config.toml
n_layer = 9
d_model = 64
n_head = 1
n_kv_head = 1
head_dim = 64
d_mlp = 512
vocab_size = 1024
activation = "tanh_gelu"
norm = "layernorm"
norm_place = "pre"
norm_eps = 1e-05
positions = "learned"
qk_norm = false
attn_scale = 0.125
bias = "all"
tie_embeddings = true
parallel_block = false
init = "normal"
init_std_qkv = 0.0225
init_std_o = 0.00529
init_std_up = 0.0225
init_std_down = 0.00529
optimizer = "soap_variant"
lr = 0.0124
beta1 = 0.95
beta2 = 0.95
weight_decay = 0.032
lr_head = 0.0104
grad_clip = 2.0
warmup_steps = 200
schedule = "wsd"
decay_fraction = 0.716
decay_shape = "linear"
final_lr_fraction = 0.02
batch_tokens = 65536
seq_len = 1024
doc_mask = false
train_tokens = 132400000
steps = 2021
dataset = "wikipedia_en"
Each number is 50 + 10 x the weight over its row's rms, rounded and kept within 0 to 99. Layers, rows and columns count from 0. The size before them is the row's rms in percent of the matrix's.

# down: layer 5 MLP down (transposed), 512x64, rms 0.273, rows 369-468, columns 0-31
# up: layer 5 MLP up, 512x64, rms 0.276, rows 370-469, columns 0-31
down369 094:56 46 42 47 39 51 58 51 46 61 54 45 53 62 51 48 40 23 33 42 50 54 55 43 52 36 34 50 56 48 37 51
up370 104:64 60 34 35 44 70 43 42 45 46 40 58 58 39 44 48 57 37 53 43 43 62 54 77 56 40 51 51 58 57 66 40
down370 108:32 54 50 56 53 40 50 58 63 51 52 43 48 37 43 37 43 45 30 63 72 48 47 33 34 52 63 61 51 66 34 42
up371 105:57 61 47 51 41 40 40 38 60 50 32 43 40 54 55 55 62 69 55 40 58 51 30 52 63 42 74 53 60 61 54 45
down371 098:48 50 21 57 42 39 63 60 43 58 49 61 54 50 44 56 34 42 47 69 37 56 61 65 41 52 53 47 44 54 44 55
up372 122:64 29 34 46 53 49 31 50 58 42 48 24 53 45 48 49 48 53 74 37 47 48 50 46 60 50 59 69 56 48 59 50
down372 107:56 45 62 77 54 47 45 39 55 38 50 38 53 58 75 54 69 60 41 47 56 62 30 48 52 54 32 61 56 57 57 49
up373 084:46 51 55 55 61 59 55 53 65 64 43 53 62 69 44 41 45 61 58 48 56 58 45 57 46 55 50 69 40 55 38 42
down373 098:53 56 33 40 40 46 49 48 42 42 42 54 43 55 52 49 51 57 38 69 64 42 42 51 24 59 46 21 48 41 54 52
up374 105:59 53 41 48 39 46 31 37 62 62 42 68 67 61 48 40 44 57 62 62 33 45 33 49 42 53 37 56 33 36 63 39
down374 107:45 57 48 64 53 42 40 61 55 59 37 39 71 61 49 51 52 38 52 64 44 25 46 52 35 37 59 60 40 40 35 47
up375 094:65 35 74 47 48 60 50 50 35 51 48 38 51 36 63 70 48 63 51 48 52 65 40 56 61 51 49 52 56 43 23 41
down375 090:52 49 36 59 55 53 51 56 42 48 39 48 51 49 64 69 42 67 52 43 46 34 47 39 53 47 60 68 39 46 37 46
up376 115:50 64 49 49 53 62 42 41 32 36 53 53 36 57 54 42 52 46 38 48 42 60 42 50 46 30 64 60 42 59 40 58
down376 104:60 50 53 50 44 53 57 43 42 50 45 42 52 46 32 49 52 46 57 61 50 41 48 52 46 65 39 34 66 43 54 33
up377 097:63 53 45 28 56 47 51 28 51 45 74 41 45 48 49 50 42 62 44 69 52 43 63 60 51 27 38 52 56 59 48 35
down377 095:53 45 59 68 61 43 51 49 39 55 57 63 57 58 38 51 57 59 65 47 67 42 44 31 71 44 47 36 41 53 33 50
up378 097:44 46 42 48 49 60 33 58 55 39 52 48 53 59 39 72 46 47 60 44 49 39 54 43 49 47 59 55 61 56 35 73
down378 097:43 52 58 69 31 42 62 56 57 48 52 71 60 37 40 58 49 54 31 52 49 53 59 58 54 54 59 60 39 37 45 46
up379 075:45 40 53 51 38 39 63 49 62 46 28 61 48 41 56 50 73 42 58 66 42 64 46 47 68 62 53 55 49 31 55 59
down379 072:52 54 63 74 57 54 40 60 64 51 45 50 54 47 47 52 33 62 52 63 76 45 44 56 36 48 45 30 48 50 58 52
up380 094:49 61 49 51 57 30 56 55 50 66 44 46 51 45 44 52 46 47 36 39 19 42 32 56 57 57 50 47 46 50 52 41
down380 091:44 56 52 54 44 65 42 62 68 57 34 37 33 46 59 60 38 53 61 45 49 63 44 58 60 29 49 58 54 63 41 47
up381 103:41 63 45 31 57 51 41 47 70 50 36 69 48 74 58 63 44 50 36 56 64 44 39 48 59 35 37 60 62 69 40 55
down381 103:32 36 59 53 55 46 30 49 36 32 66 44 54 39 62 44 42 48 48 31 50 42 68 40 45 45 66 36 49 52 48 55
up382 102:46 39 30 65 51 51 37 52 33 48 50 52 49 40 53 51 39 68 53 45 55 52 44 60 57 60 71 52 50 49 32 50
down382 112:37 47 47 35 37 54 57 59 53 71 71 44 38 54 50 53 56 52 63 41 51 46 63 48 37 56 49 55 43 56 63 43
up383 100:68 62 53 41 42 59 67 42 61 55 42 68 60 39 64 49 49 60 60 39 50 59 42 54 51 34 40 39 55 36 50 41
down383 098:39 48 30 55 50 28 57 53 71 36 40 64 59 42 70 52 45 45 56 46 42 34 47 33 53 51 54 56 67 54 41 48
up384 105:51 55 38 35 49 60 40 38 59 57 54 52 59 37 40 42 43 53 58 52 56 31 58 48 28 70 54 41 63 52 53 38
down384 098:51 33 80 33 45 41 41 23 63 53 45 60 39 60 41 48 39 60 47 34 34 61 57 40 60 61 51 63 46 35 59 40
up385 095:54 51 48 38 41 32 32 44 55 49 35 46 36 66 32 38 50 49 51 32 54 48 65 41 51 51 57 48 49 55 52 59
down385 089:58 63 66 62 61 57 64 47 56 36 52 49 61 52 51 67 71 63 68 63 60 57 37 57 58 63 45 44 48 56 44 38
up386 104:56 53 49 46 55 46 48 40 61 57 49 58 47 53 46 44 45 44 47 52 58 71 65 52 49 46 68 46 64 72 40 50
down386 112:45 66 49 60 37 44 34 45 54 43 49 35 54 53 50 47 49 71 53 47 53 51 30 51 56 51 38 55 64 55 70 60
up387 079:63 61 48 53 47 40 72 53 40 51 44 44 53 60 17 47 45 60 50 59 59 58 51 40 54 39 57 54 44 47 55 53
down387 076:50 67 54 71 54 52 73 47 56 50 47 58 54 47 47 67 45 48 59 62 45 49 57 50 48 40 52 43 22 61 52 45
up388 096:46 48 47 31 54 49 55 59 50 71 53 31 48 43 49 47 41 34 29 41 48 74 42 51 61 40 66 66 43 53 47 62
down388 106:49 66 50 58 42 54 47 46 43 48 61 66 55 43 55 47 62 46 58 56 52 38 79 70 29 64 47 36 46 55 54 35
up389 109:46 61 49 58 49 39 64 32 36 42 50 44 66 46 40 40 57 44 65 54 48 55 41 40 43 40 48 44 60 55 40 64
down389 119:39 49 53 63 69 46 62 41 38 51 69 39 41 51 59 56 69 61 48 46 62 55 47 46 55 43 42 48 32 44 71 51
up390 090:38 54 43 47 30 52 46 43 51 49 60 26 45 47 52 46 43 56 39 55 34 56 48 45 45 40 46 60 41 61 64 66
down390 095:57 54 49 56 56 51 53 82 43 56 44 61 44 34 46 55 56 57 51 62 71 35 56 33 47 45 54 44 58 47 51 37
up391 097:49 31 53 50 52 44 38 65 64 71 63 25 54 33 59 59 59 54 44 49 44 55 57 44 43 68 44 60 66 50 60 50
down391 087:33 38 53 61 55 63 51 58 62 49 66 39 52 44 64 50 56 35 41 68 56 57 65 69 62 48 39 35 41 47 48 37
up392 112:43 53 46 52 39 31 52 42 53 49 57 62 69 38 50 54 50 44 31 56 73 63 57 50 87 65 41 42 60 48 53 49
down392 110:55 55 64 49 44 59 47 57 48 44 42 44 33 46 62 54 67 66 32 44 56 42 65 56 47 43 50 51 54 43 51 35
up393 100:62 38 41 39 46 43 42 40 69 34 59 40 48 59 34 35 43 60 42 59 55 54 53 47 65 56 28 57 50 55 52 55
down393 113:65 55 60 64 61 41 53 62 33 41 62 38 41 20 37 42 56 46 56 49 56 36 38 57 50 60 38 40 30 41 46 52
up394 131:44 45 63 45 56 35 32 48 33 65 71 49 57 48 51 56 57 43 37 37 56 60 63 59 56 23 59 40 58 45 42 52
down394 112:59 52 51 41 41 34 57 43 42 51 34 43 43 47 40 49 52 41 40 39 35 55 36 52 56 36 52 50 56 52 70 44
up395 078:56 63 55 35 45 54 57 55 60 51 59 60 41 56 59 51 39 41 42 56 61 53 40 32 59 43 53 57 50 63 46 40
down395 090:42 48 37 54 64 50 53 42 48 59 49 64 50 61 61 50 57 50 39 42 53 47 68 38 49 38 51 39 38 61 52 44
up396 110:50 57 34 48 42 53 43 55 50 43 33 50 50 57 52 54 53 46 44 52 41 57 65 78 43 69 41 44 58 63 57 37
down396 102:47 42 69 47 52 44 60 39 56 37 56 22 48 66 55 47 57 46 45 68 45 47 32 44 45 58 42 61 42 52 29 50
up397 107:71 40 69 65 61 39 47 40 50 44 38 51 64 61 50 42 35 40 47 51 49 47 35 68 37 49 60 62 50 72 50 44
down397 118:52 53 60 54 49 58 45 48 54 55 47 44 60 44 56 62 60 59 45 62 41 65 50 53 48 59 59 44 65 35 28 39
up398 081:56 49 64 50 43 49 50 35 62 50 53 36 58 53 34 74 67 53 54 60 38 45 53 48 35 61 53 57 53 65 38 58
down398 082:62 33 59 25 30 66 47 48 50 45 52 52 48 63 36 60 51 49 51 46 52 41 39 47 48 49 60 41 56 36 52 46
up399 104:44 36 33 45 23 64 49 49 50 43 43 56 43 57 52 56 53 50 64 42 46 72 56 48 34 54 43 36 60 58 52 52
down399 104:46 67 60 61 51 50 50 38 48 61 39 44 58 70 43 52 41 42 48 41 50 74 49 53 52 59 55 45 32 43 53 61
up400 101:34 57 47 59 43 52 49 50 46 32 39 52 54 42 60 58 49 36 52 58 51 55 29 61 41 51 54 65 49 48 49 40
down400 106:40 43 55 58 58 41 55 54 57 56 61 54 52 58 44 54 46 57 51 53 46 38 67 59 39 50 50 61 33 37 66 62
up401 099:43 48 45 69 37 39 47 46 42 76 56 38 68 50 36 39 44 54 39 29 61 47 48 48 50 38 55 38 47 41 67 61
down401 097:42 41 39 43 47 46 62 68 58 57 38 39 62 45 36 50 63 46 26 59 63 59 55 61 31 54 35 47 45 58 39 41
up402 087:58 44 67 41 47 47 54 39 50 33 45 49 52 64 66 27 33 66 65 67 61 54 43 57 44 39 50 48 42 65 43 50
down402 088:60 47 52 52 56 56 49 56 59 41 55 66 45 46 38 44 38 40 48 49 50 61 59 48 69 56 51 46 52 28 41 46
up403 099:53 43 34 38 37 55 56 51 68 39 58 43 40 29 34 36 59 42 42 52 48 49 36 44 48 49 48 43 65 44 36 44
down403 108:40 59 59 62 52 50 45 56 55 60 54 56 53 45 78 54 61 49 52 36 57 61 51 48 50 56 50 42 52 69 49 65
up404 089:68 37 46 50 54 37 39 54 35 46 39 39 38 48 47 55 45 49 38 41 56 49 35 59 37 61 34 66 47 52 47 63
down404 085:64 44 51 52 35 44 35 80 31 73 42 53 47 38 61 44 57 63 48 51 45 47 60 42 57 46 56 47 41 47 56 40
up405 107:53 64 44 64 48 40 52 53 66 51 44 57 56 55 65 54 19 35 52 51 34 66 69 51 51 39 41 62 56 50 68 49
down405 102:43 31 57 52 40 39 48 64 58 42 41 67 63 46 75 56 49 46 42 47 36 38 74 53 49 39 60 47 37 61 41 63
up406 099:51 50 38 33 40 58 60 53 46 45 44 54 50 37 60 53 64 50 52 63 48 61 62 73 64 61 61 49 42 39 64 58
down406 102:51 53 63 45 61 43 47 53 48 67 55 52 54 59 56 44 36 39 48 51 65 49 45 29 36 37 49 49 45 47 42 42
up407 107:54 56 52 48 49 34 35 47 53 47 49 18 47 52 42 61 69 53 35 59 45 45 69 56 69 57 51 52 35 66 30 53
down407 107:59 46 43 48 39 39 59 64 64 65 59 53 58 73 51 55 51 62 53 63 65 63 48 41 45 64 45 62 51 65 57 31
up408 097:51 46 53 43 52 68 37 53 48 43 46 55 63 36 58 56 30 22 32 64 50 41 52 38 51 66 57 46 52 58 62 41
down408 104:39 53 53 44 46 43 57 62 60 69 67 60 46 38 38 49 56 55 43 46 34 45 45 58 62 51 49 57 38 39 55 55
up409 084:42 39 46 42 58 28 42 45 29 54 56 32 58 65 46 61 54 34 51 71 49 63 62 45 49 56 67 57 34 57 50 51
down409 078:52 62 50 61 69 53 55 51 68 45 58 63 54 55 38 53 32 48 66 55 66 52 52 44 56 64 64 59 57 59 53 65
up410 105:42 41 55 53 44 46 54 35 68 72 42 50 60 41 53 31 64 65 61 52 51 55 52 63 63 54 59 21 71 55 42 58
down410 107:54 44 61 45 56 63 57 50 48 64 51 52 39 51 48 62 52 63 61 68 69 60 43 62 42 62 32 51 46 46 35 50
up411 111:56 63 56 51 44 72 52 44 62 53 60 41 47 36 53 48 30 23 54 62 57 66 36 73 42 40 54 69 61 51 65 52
down411 105:48 52 35 66 41 41 49 48 40 49 38 47 40 59 33 33 65 59 55 56 47 37 74 55 37 52 45 37 40 56 44 42
up412 087:38 65 50 48 42 67 37 43 51 63 61 45 58 51 49 56 59 44 59 53 39 54 49 51 48 58 40 69 52 54 47 49
down412 087:37 55 40 64 52 55 68 43 66 62 54 65 65 39 48 61 53 62 50 67 52 54 55 53 52 34 30 42 56 51 43 66
up413 102:54 41 45 45 55 57 67 57 42 61 45 45 58 29 42 52 55 37 29 54 49 52 56 54 40 60 57 66 59 64 40 27
down413 101:47 45 38 72 62 51 40 40 62 53 59 44 64 54 56 51 37 64 55 65 56 39 43 54 62 42 43 54 49 61 55 43
up414 098:57 36 61 50 50 79 47 45 58 48 35 43 52 37 60 45 48 37 38 58 39 43 52 54 57 39 50 46 41 54 30 43
down414 095:48 72 40 43 37 36 61 47 35 42 62 48 55 49 51 69 72 57 53 47 62 67 43 44 58 60 46 46 46 54 77 33
up415 109:45 50 52 37 57 56 48 27 40 32 40 51 40 43 57 53 30 56 47 66 44 35 52 52 38 59 77 57 39 45 42 36
down415 102:61 61 45 47 44 56 54 54 47 42 65 63 44 53 46 40 52 55 56 68 44 56 56 46 32 48 65 59 33 56 33 44
up416 090:37 53 50 51 34 32 43 46 63 51 54 62 41 54 42 63 55 53 44 44 68 49 44 35 56 51 67 58 54 58 52 75
down416 079:36 48 54 41 34 35 44 50 32 46 46 36 43 39 41 45 38 33 56 48 66 49 49 50 38 42 48 39 53 39 46 48
up417 096:57 48 49 41 30 46 45 45 44 62 43 60 57 58 46 55 31 60 58 41 62 42 48 65 27 58 39 52 56 51 64 52
down417 105:65 53 46 48 56 68 52 68 47 29 59 55 40 43 38 53 64 59 40 62 32 50 43 58 66 35 49 49 55 48 55 53
up418 097:44 36 65 38 37 76 64 26 50 63 58 60 62 43 62 37 57 56 57 60 53 50 54 37 59 47 54 49 51 56 55 38
down418 100:51 62 56 49 41 61 25 61 48 27 67 58 35 52 43 46 51 61 51 43 31 56 49 51 64 47 48 48 55 38 59 42
up419 101:32 56 57 48 30 40 45 31 58 46 40 53 45 49 49 56 36 59 51 48 53 51 41 34 51 44 52 51 37 57 57 57
down419 109:67 40 65 37 51 51 44 43 44 38 43 32 60 65 50 48 49 40 61 31 49 48 44 49 46 41 54 51 65 57 58 56
up420 114:65 46 66 54 60 56 60 58 61 52 59 38 54 54 56 47 34 47 44 52 35 61 49 39 38 48 35 42 49 46 47 47
down420 113:62 48 44 45 36 44 50 56 63 62 42 39 36 46 48 59 47 59 39 76 39 72 57 52 66 53 36 51 57 57 59 63
up421 115:47 39 54 63 38 55 67 47 35 45 55 58 50 30 42 53 33 60 43 50 51 52 51 55 44 51 58 49 47 56 49 38
down421 112:32 44 25 45 52 64 42 38 42 44 50 53 33 48 39 43 36 63 56 52 53 39 60 39 50 53 58 43 58 53 52 58
up422 102:69 48 42 47 39 46 47 58 56 58 42 69 42 41 48 50 46 58 32 64 56 24 44 58 38 52 52 49 57 51 37 34
down422 097:52 56 59 60 57 46 49 61 36 51 58 48 40 59 57 64 35 45 64 53 47 52 41 59 47 48 34 43 50 49 39 35
up423 107:52 50 43 52 65 41 60 50 52 39 62 57 62 55 47 52 41 53 58 35 36 49 59 58 67 45 52 36 62 50 43 55
down423 099:40 45 55 51 26 39 35 49 40 61 43 60 51 47 62 52 59 61 45 71 49 40 54 39 40 41 56 62 58 57 59 50
up424 087:57 62 50 49 43 35 37 67 44 55 42 58 54 62 57 48 44 40 50 64 47 57 47 60 58 55 86 29 52 58 51 44
down424 092:46 38 47 53 69 60 55 47 46 52 39 52 55 70 58 65 69 74 62 39 60 65 53 49 44 44 32 39 44 37 39 57
up425 079:40 51 37 36 48 54 38 38 45 35 37 59 56 55 60 54 58 65 26 59 49 32 66 58 55 40 52 50 39 45 50 52
down425 077:68 61 69 60 59 45 62 45 44 72 42 57 60 62 75 51 58 49 66 50 50 55 56 49 56 43 52 38 46 43 57 47
up426 083:73 52 55 50 44 56 55 40 46 45 51 44 64 63 53 53 68 55 46 56 54 57 35 56 51 45 52 38 44 67 61 37
down426 084:52 46 52 48 70 52 45 43 64 54 52 69 45 69 48 40 40 72 41 41 69 57 58 58 59 65 47 59 35 52 35 50
up427 079:50 55 49 39 53 47 43 53 47 67 74 57 62 43 61 38 75 61 52 54 50 54 57 68 44 63 49 39 41 54 57 44
down427 068:44 52 53 72 54 45 54 71 65 51 46 66 39 44 41 53 42 74 43 53 37 43 54 50 63 39 39 29 41 44 54 51
up428 109:45 67 55 73 41 50 38 28 43 45 40 56 50 39 56 66 46 45 31 59 47 57 47 65 52 74 54 56 57 56 36 47
down428 108:59 37 42 53 62 45 42 60 51 48 52 50 45 53 52 45 41 55 66 54 43 47 41 37 51 28 49 54 50 50 60 60
up429 090:66 47 31 34 50 51 50 33 38 49 45 51 61 49 58 61 39 54 43 39 57 66 60 48 43 56 44 48 39 49 50 31
down429 095:46 52 44 69 58 66 55 67 54 64 40 58 61 47 46 49 43 54 59 53 54 58 45 44 35 60 56 61 42 28 56 53
up430 112:65 65 36 54 64 39 40 39 58 76 61 40 39 45 44 34 54 41 51 44 38 47 57 40 52 63 55 50 58 55 64 28
down430 110:40 52 61 61 58 50 41 31 66 65 46 51 45 37 61 58 64 63 38 80 57 57 39 56 48 45 39 43 45 62 48 60
up431 101:55 67 48 45 48 37 46 59 42 56 46 49 49 66 60 40 35 47 45 42 52 52 51 57 41 50 57 43 35 53 40 49
down431 108:29 37 38 59 59 54 41 52 71 47 40 47 53 47 32 50 52 40 54 56 53 49 59 57 63 52 40 53 41 46 60 40
up432 106:73 56 43 57 36 38 46 63 57 31 40 35 49 53 53 41 30 49 31 53 44 52 67 51 45 43 65 63 58 75 46 43
down432 096:32 39 62 46 57 59 46 53 57 54 54 66 65 55 47 46 53 45 57 48 62 45 57 69 45 59 45 39 51 37 54 50
up433 072:52 48 55 57 35 41 43 37 46 41 60 62 57 44 35 52 58 26 45 56 45 44 51 50 53 47 31 47 49 40 26 47
down433 077:59 55 37 51 27 40 52 49 50 28 44 59 46 41 50 51 49 42 35 48 57 46 36 33 51 32 41 44 60 49 43 47
up434 095:52 47 68 48 69 50 47 34 37 40 56 53 76 46 34 63 53 47 59 51 49 53 42 67 32 47 33 64 42 51 49 54
down434 098:60 52 38 69 58 54 40 59 43 65 56 41 59 65 44 57 50 64 66 56 57 56 46 42 48 38 52 54 45 36 53 26
up435 103:59 35 28 43 37 54 47 76 61 54 47 49 43 59 47 39 35 35 51 44 37 57 56 47 47 39 31 62 63 67 67 57
down435 102:50 31 43 44 48 41 58 54 55 53 60 51 65 46 60 31 46 57 54 53 80 54 52 60 36 38 60 43 67 49 44 56
up436 087:39 69 51 54 60 35 33 55 47 45 49 66 49 37 29 57 49 62 49 39 43 43 41 57 51 63 59 50 50 52 57 56
down436 102:54 48 49 66 46 50 56 60 36 62 70 42 38 59 48 58 39 34 54 58 49 62 61 39 60 51 75 37 56 49 46 43
up437 087:42 46 40 47 55 54 58 31 64 37 48 34 41 53 48 47 68 57 66 57 47 47 37 50 41 37 60 49 41 59 39 56
down437 087:56 52 39 60 43 45 48 54 38 52 58 71 47 61 41 39 48 33 35 48 53 38 74 62 48 45 62 57 37 34 58 45
up438 089:45 53 38 40 59 36 51 37 55 66 42 77 45 46 50 58 43 49 45 42 31 49 69 51 48 54 63 60 38 42 43 54
down438 102:58 55 54 37 54 67 49 56 56 52 62 65 56 51 55 34 64 56 36 35 58 45 40 29 52 50 53 63 67 55 40 27
up439 113:49 35 57 40 56 46 45 34 56 49 65 62 46 56 59 53 65 20 61 45 52 60 50 47 58 74 61 58 48 50 56 53
down439 108:43 69 50 47 47 58 52 50 36 42 72 55 48 45 42 58 36 40 42 45 48 25 45 48 60 47 68 74 43 48 57 59
up440 084:51 28 33 45 33 83 54 35 63 42 62 47 60 65 51 43 29 50 37 59 52 51 52 62 43 43 66 47 55 49 34 48
down440 083:56 53 53 59 37 58 67 35 46 37 44 36 53 32 48 51 56 74 53 43 42 62 35 42 45 42 28 38 39 43 55 40
up441 098:52 41 51 46 26 56 51 43 55 63 44 56 54 36 58 56 35 61 62 38 48 50 36 57 27 58 48 53 52 58 63 63
down441 095:29 43 58 56 53 54 55 47 52 61 37 77 50 47 41 56 46 59 68 47 51 55 51 43 47 46 50 43 37 41 62 64
up442 090:40 46 41 71 51 51 58 40 61 44 64 46 55 51 44 50 50 49 53 48 43 55 45 67 39 35 65 44 56 54 60 51
down442 097:60 58 54 59 44 38 54 35 57 50 35 42 43 46 59 47 48 59 32 46 43 59 55 63 41 51 62 46 70 47 57 53
up443 081:46 49 57 60 46 47 54 48 55 30 48 56 56 47 32 60 63 37 58 62 36 31 42 64 49 53 53 44 49 34 57 52
down443 083:32 55 64 50 59 72 50 51 36 40 60 67 50 56 39 39 47 42 44 46 50 48 55 50 35 42 54 57 53 67 46 48
up444 094:54 49 61 58 55 50 66 22 58 41 52 58 46 64 60 42 51 39 51 32 39 54 47 28 36 74 51 60 33 61 57 42
down444 111:45 38 50 41 48 41 58 57 56 65 52 53 46 51 72 32 45 39 47 55 61 45 48 50 39 53 60 62 55 72 67 60
up445 113:53 58 66 45 56 50 75 53 44 44 55 51 55 58 73 46 55 44 61 41 40 60 41 44 46 49 57 44 63 51 42 49
down445 112:61 56 51 73 60 38 66 61 43 66 54 33 62 61 60 48 50 42 72 53 54 59 41 69 39 58 56 53 35 46 70 57
up446 093:71 46 19 50 36 35 52 57 53 52 47 50 47 58 58 51 62 43 40 46 39 61 29 48 61 59 52 41 32 58 43 41
down446 096:40 62 63 57 60 53 40 50 52 44 48 62 44 32 51 57 30 57 35 50 47 65 68 34 47 49 38 45 56 53 38 53
up447 101:74 49 51 37 48 63 46 49 52 33 44 38 54 64 47 56 50 55 52 40 34 53 55 47 60 28 57 47 53 33 54 36
down447 099:40 45 73 57 55 54 59 58 55 61 43 54 46 43 48 64 37 46 62 55 39 58 28 58 66 42 53 50 39 40 59 42
up448 117:47 60 60 73 45 60 54 42 63 41 60 36 58 50 66 54 54 68 48 54 61 45 45 52 64 53 59 35 55 43 41 68
down448 114:64 68 71 51 44 56 44 30 53 43 47 70 56 41 40 49 59 43 37 47 57 23 49 62 45 48 65 62 47 58 59 30
up449 086:54 27 50 37 59 36 51 47 55 47 47 62 67 56 48 60 54 62 58 47 59 46 45 40 46 58 43 54 54 57 44 57
down449 074:60 38 49 58 52 59 37 51 61 68 66 50 67 63 50 52 58 53 56 56 44 46 43 60 58 53 72 33 44 30 54 37
up450 107:49 50 50 39 51 42 52 48 52 70 48 57 46 50 39 39 39 43 40 42 58 58 53 41 53 52 37 40 62 65 49 75
down450 105:56 41 34 38 61 49 56 45 57 56 69 64 66 47 51 35 64 47 44 33 67 46 43 46 61 38 33 58 48 52 41 35
up451 103:48 55 46 44 37 54 51 52 65 44 46 54 51 41 67 45 43 31 38 43 51 54 41 42 48 58 47 55 61 35 46 71
down451 111:55 63 57 40 38 55 45 53 48 43 37 58 47 59 35 59 58 61 50 48 57 40 44 47 54 59 52 46 69 66 40 60
up452 092:48 46 38 35 44 59 70 45 40 71 35 52 61 34 50 46 69 54 58 49 48 60 53 33 46 43 59 51 58 57 59 37
down452 088:38 61 45 73 54 62 64 53 38 43 48 56 49 48 57 50 49 51 60 44 46 38 37 33 32 63 33 41 66 67 58 56
up453 121:55 51 55 54 56 27 63 68 57 48 47 70 43 34 48 50 45 52 37 48 42 51 55 48 65 42 38 47 46 53 41 72
down453 097:48 52 39 57 64 69 47 51 55 46 55 56 43 57 54 53 42 75 56 45 35 68 67 50 50 51 53 64 39 38 72 47
up454 116:48 71 43 52 60 47 51 29 55 46 50 44 58 58 44 65 47 47 45 45 51 51 58 49 56 63 44 53 45 41 49 36
down454 109:33 43 68 52 56 49 37 58 50 48 43 35 44 44 68 53 54 45 62 47 61 72 51 42 42 55 41 35 59 50 54 66
up455 104:62 52 44 53 52 39 55 36 55 68 60 50 65 52 24 51 60 54 54 52 54 40 63 58 50 43 58 61 53 39 62 60
down455 096:45 63 49 65 48 40 54 38 48 48 57 64 52 58 55 55 57 43 42 52 41 38 58 56 53 44 55 51 37 53 54 46
up456 099:47 59 42 42 40 53 42 44 43 55 59 44 55 68 48 46 47 63 33 55 40 64 60 34 50 66 43 50 43 56 61 57
down456 097:64 42 41 51 49 46 48 57 45 37 64 53 57 55 56 37 64 62 55 48 49 60 48 51 43 41 56 49 65 81 47 57
up457 074:47 44 53 34 52 61 60 61 54 54 41 38 64 42 26 48 58 33 55 50 64 63 48 51 47 43 56 65 60 35 61 60
down457 080:45 34 50 55 58 45 43 48 70 43 55 47 38 61 45 43 29 53 45 55 69 49 58 57 60 50 41 39 46 55 49 54
up458 100:63 55 39 47 79 40 54 55 57 43 49 67 46 43 46 53 37 41 49 43 54 36 42 58 46 50 47 34 56 36 50 43
down458 107:57 41 28 40 46 63 37 59 72 46 46 45 55 42 70 60 36 50 58 45 45 49 57 53 42 44 50 58 45 45 45 56
up459 090:41 66 33 29 39 63 55 58 57 51 38 40 50 55 57 45 72 34 58 54 45 54 38 60 42 52 38 60 50 53 49 44
down459 086:57 46 61 68 46 65 46 44 67 55 56 65 49 49 65 41 28 54 51 57 43 52 62 46 51 31 69 48 45 45 34 43
up460 101:43 47 43 34 52 49 55 40 51 45 61 64 56 46 51 37 42 28 45 57 27 67 64 51 43 49 49 52 54 78 42 44
down460 106:57 49 48 47 67 50 65 46 52 53 64 43 70 55 60 45 41 49 58 49 50 51 44 65 37 51 67 50 45 50 49 32
up461 095:55 44 40 47 51 50 43 63 56 59 50 43 57 65 37 44 24 50 49 58 19 38 58 50 46 31 55 53 54 41 49 51
down461 109:40 36 62 58 45 56 66 58 48 45 54 49 41 53 52 40 65 40 49 46 67 60 23 60 58 57 42 48 56 47 40 49
up462 083:41 57 60 39 45 42 28 64 59 66 52 33 56 54 63 41 36 43 46 46 59 54 44 43 51 29 50 36 47 49 43 65
down462 085:68 61 52 71 47 47 52 65 37 48 55 52 55 56 38 50 40 60 65 50 49 64 44 45 65 31 39 38 35 49 66 55
up463 117:58 51 50 57 60 53 46 45 36 62 43 45 69 59 51 55 58 54 31 54 35 49 65 57 58 49 46 61 37 61 35 52
down463 112:74 50 35 51 38 38 62 60 57 58 52 49 65 65 50 49 46 63 55 46 52 40 68 39 57 48 39 51 60 56 47 59
up464 088:50 45 56 48 57 60 40 47 60 67 51 59 46 56 47 58 39 35 63 55 53 68 38 37 59 54 63 71 58 53 43 47
down464 081:57 39 47 33 50 48 63 44 34 63 54 53 65 51 45 45 51 52 55 48 64 65 36 49 55 42 55 52 66 33 35 42
up465 090:49 52 54 56 21 55 54 43 41 52 63 36 49 41 44 25 41 41 61 46 52 39 55 76 35 38 75 39 43 50 57 38
down465 086:31 68 50 52 54 50 52 61 59 48 47 58 39 57 66 63 65 53 41 60 61 56 53 25 74 55 41 59 54 52 51 54
up466 111:43 52 57 46 36 48 46 49 44 61 48 56 60 45 38 41 57 42 32 65 49 51 44 49 55 55 49 65 44 70 48 24
down466 111:42 41 56 61 41 57 46 31 50 75 49 51 51 37 40 55 43 64 42 60 57 42 48 59 61 47 26 45 38 48 47 58
up467 091:49 48 44 34 56 42 49 47 59 49 44 56 55 61 39 55 48 45 55 61 56 52 56 49 36 37 52 66 49 57 61 43
down467 093:53 44 61 57 58 44 57 46 49 52 55 47 46 31 79 64 50 59 36 53 43 60 28 59 61 52 51 36 61 57 57 49
up468 097:56 55 65 53 32 63 73 57 67 63 52 65 51 33 53 56 55 59 61 47 49 66 49 47 59 28 48 58 54 57 47 68
down468 092:20 41 44 40 59 43 45 49 53 41 43 28 53 37 43 43 46 44 40 40 44 51 56 30 58 63 56 51 41 44 62 47
up469 095:37 44 58 48 38 51 69 44 64 54 51 55 53 47 47 38 50 43 55 43 48 49 65 40 52 74 61 49 43 32 51 56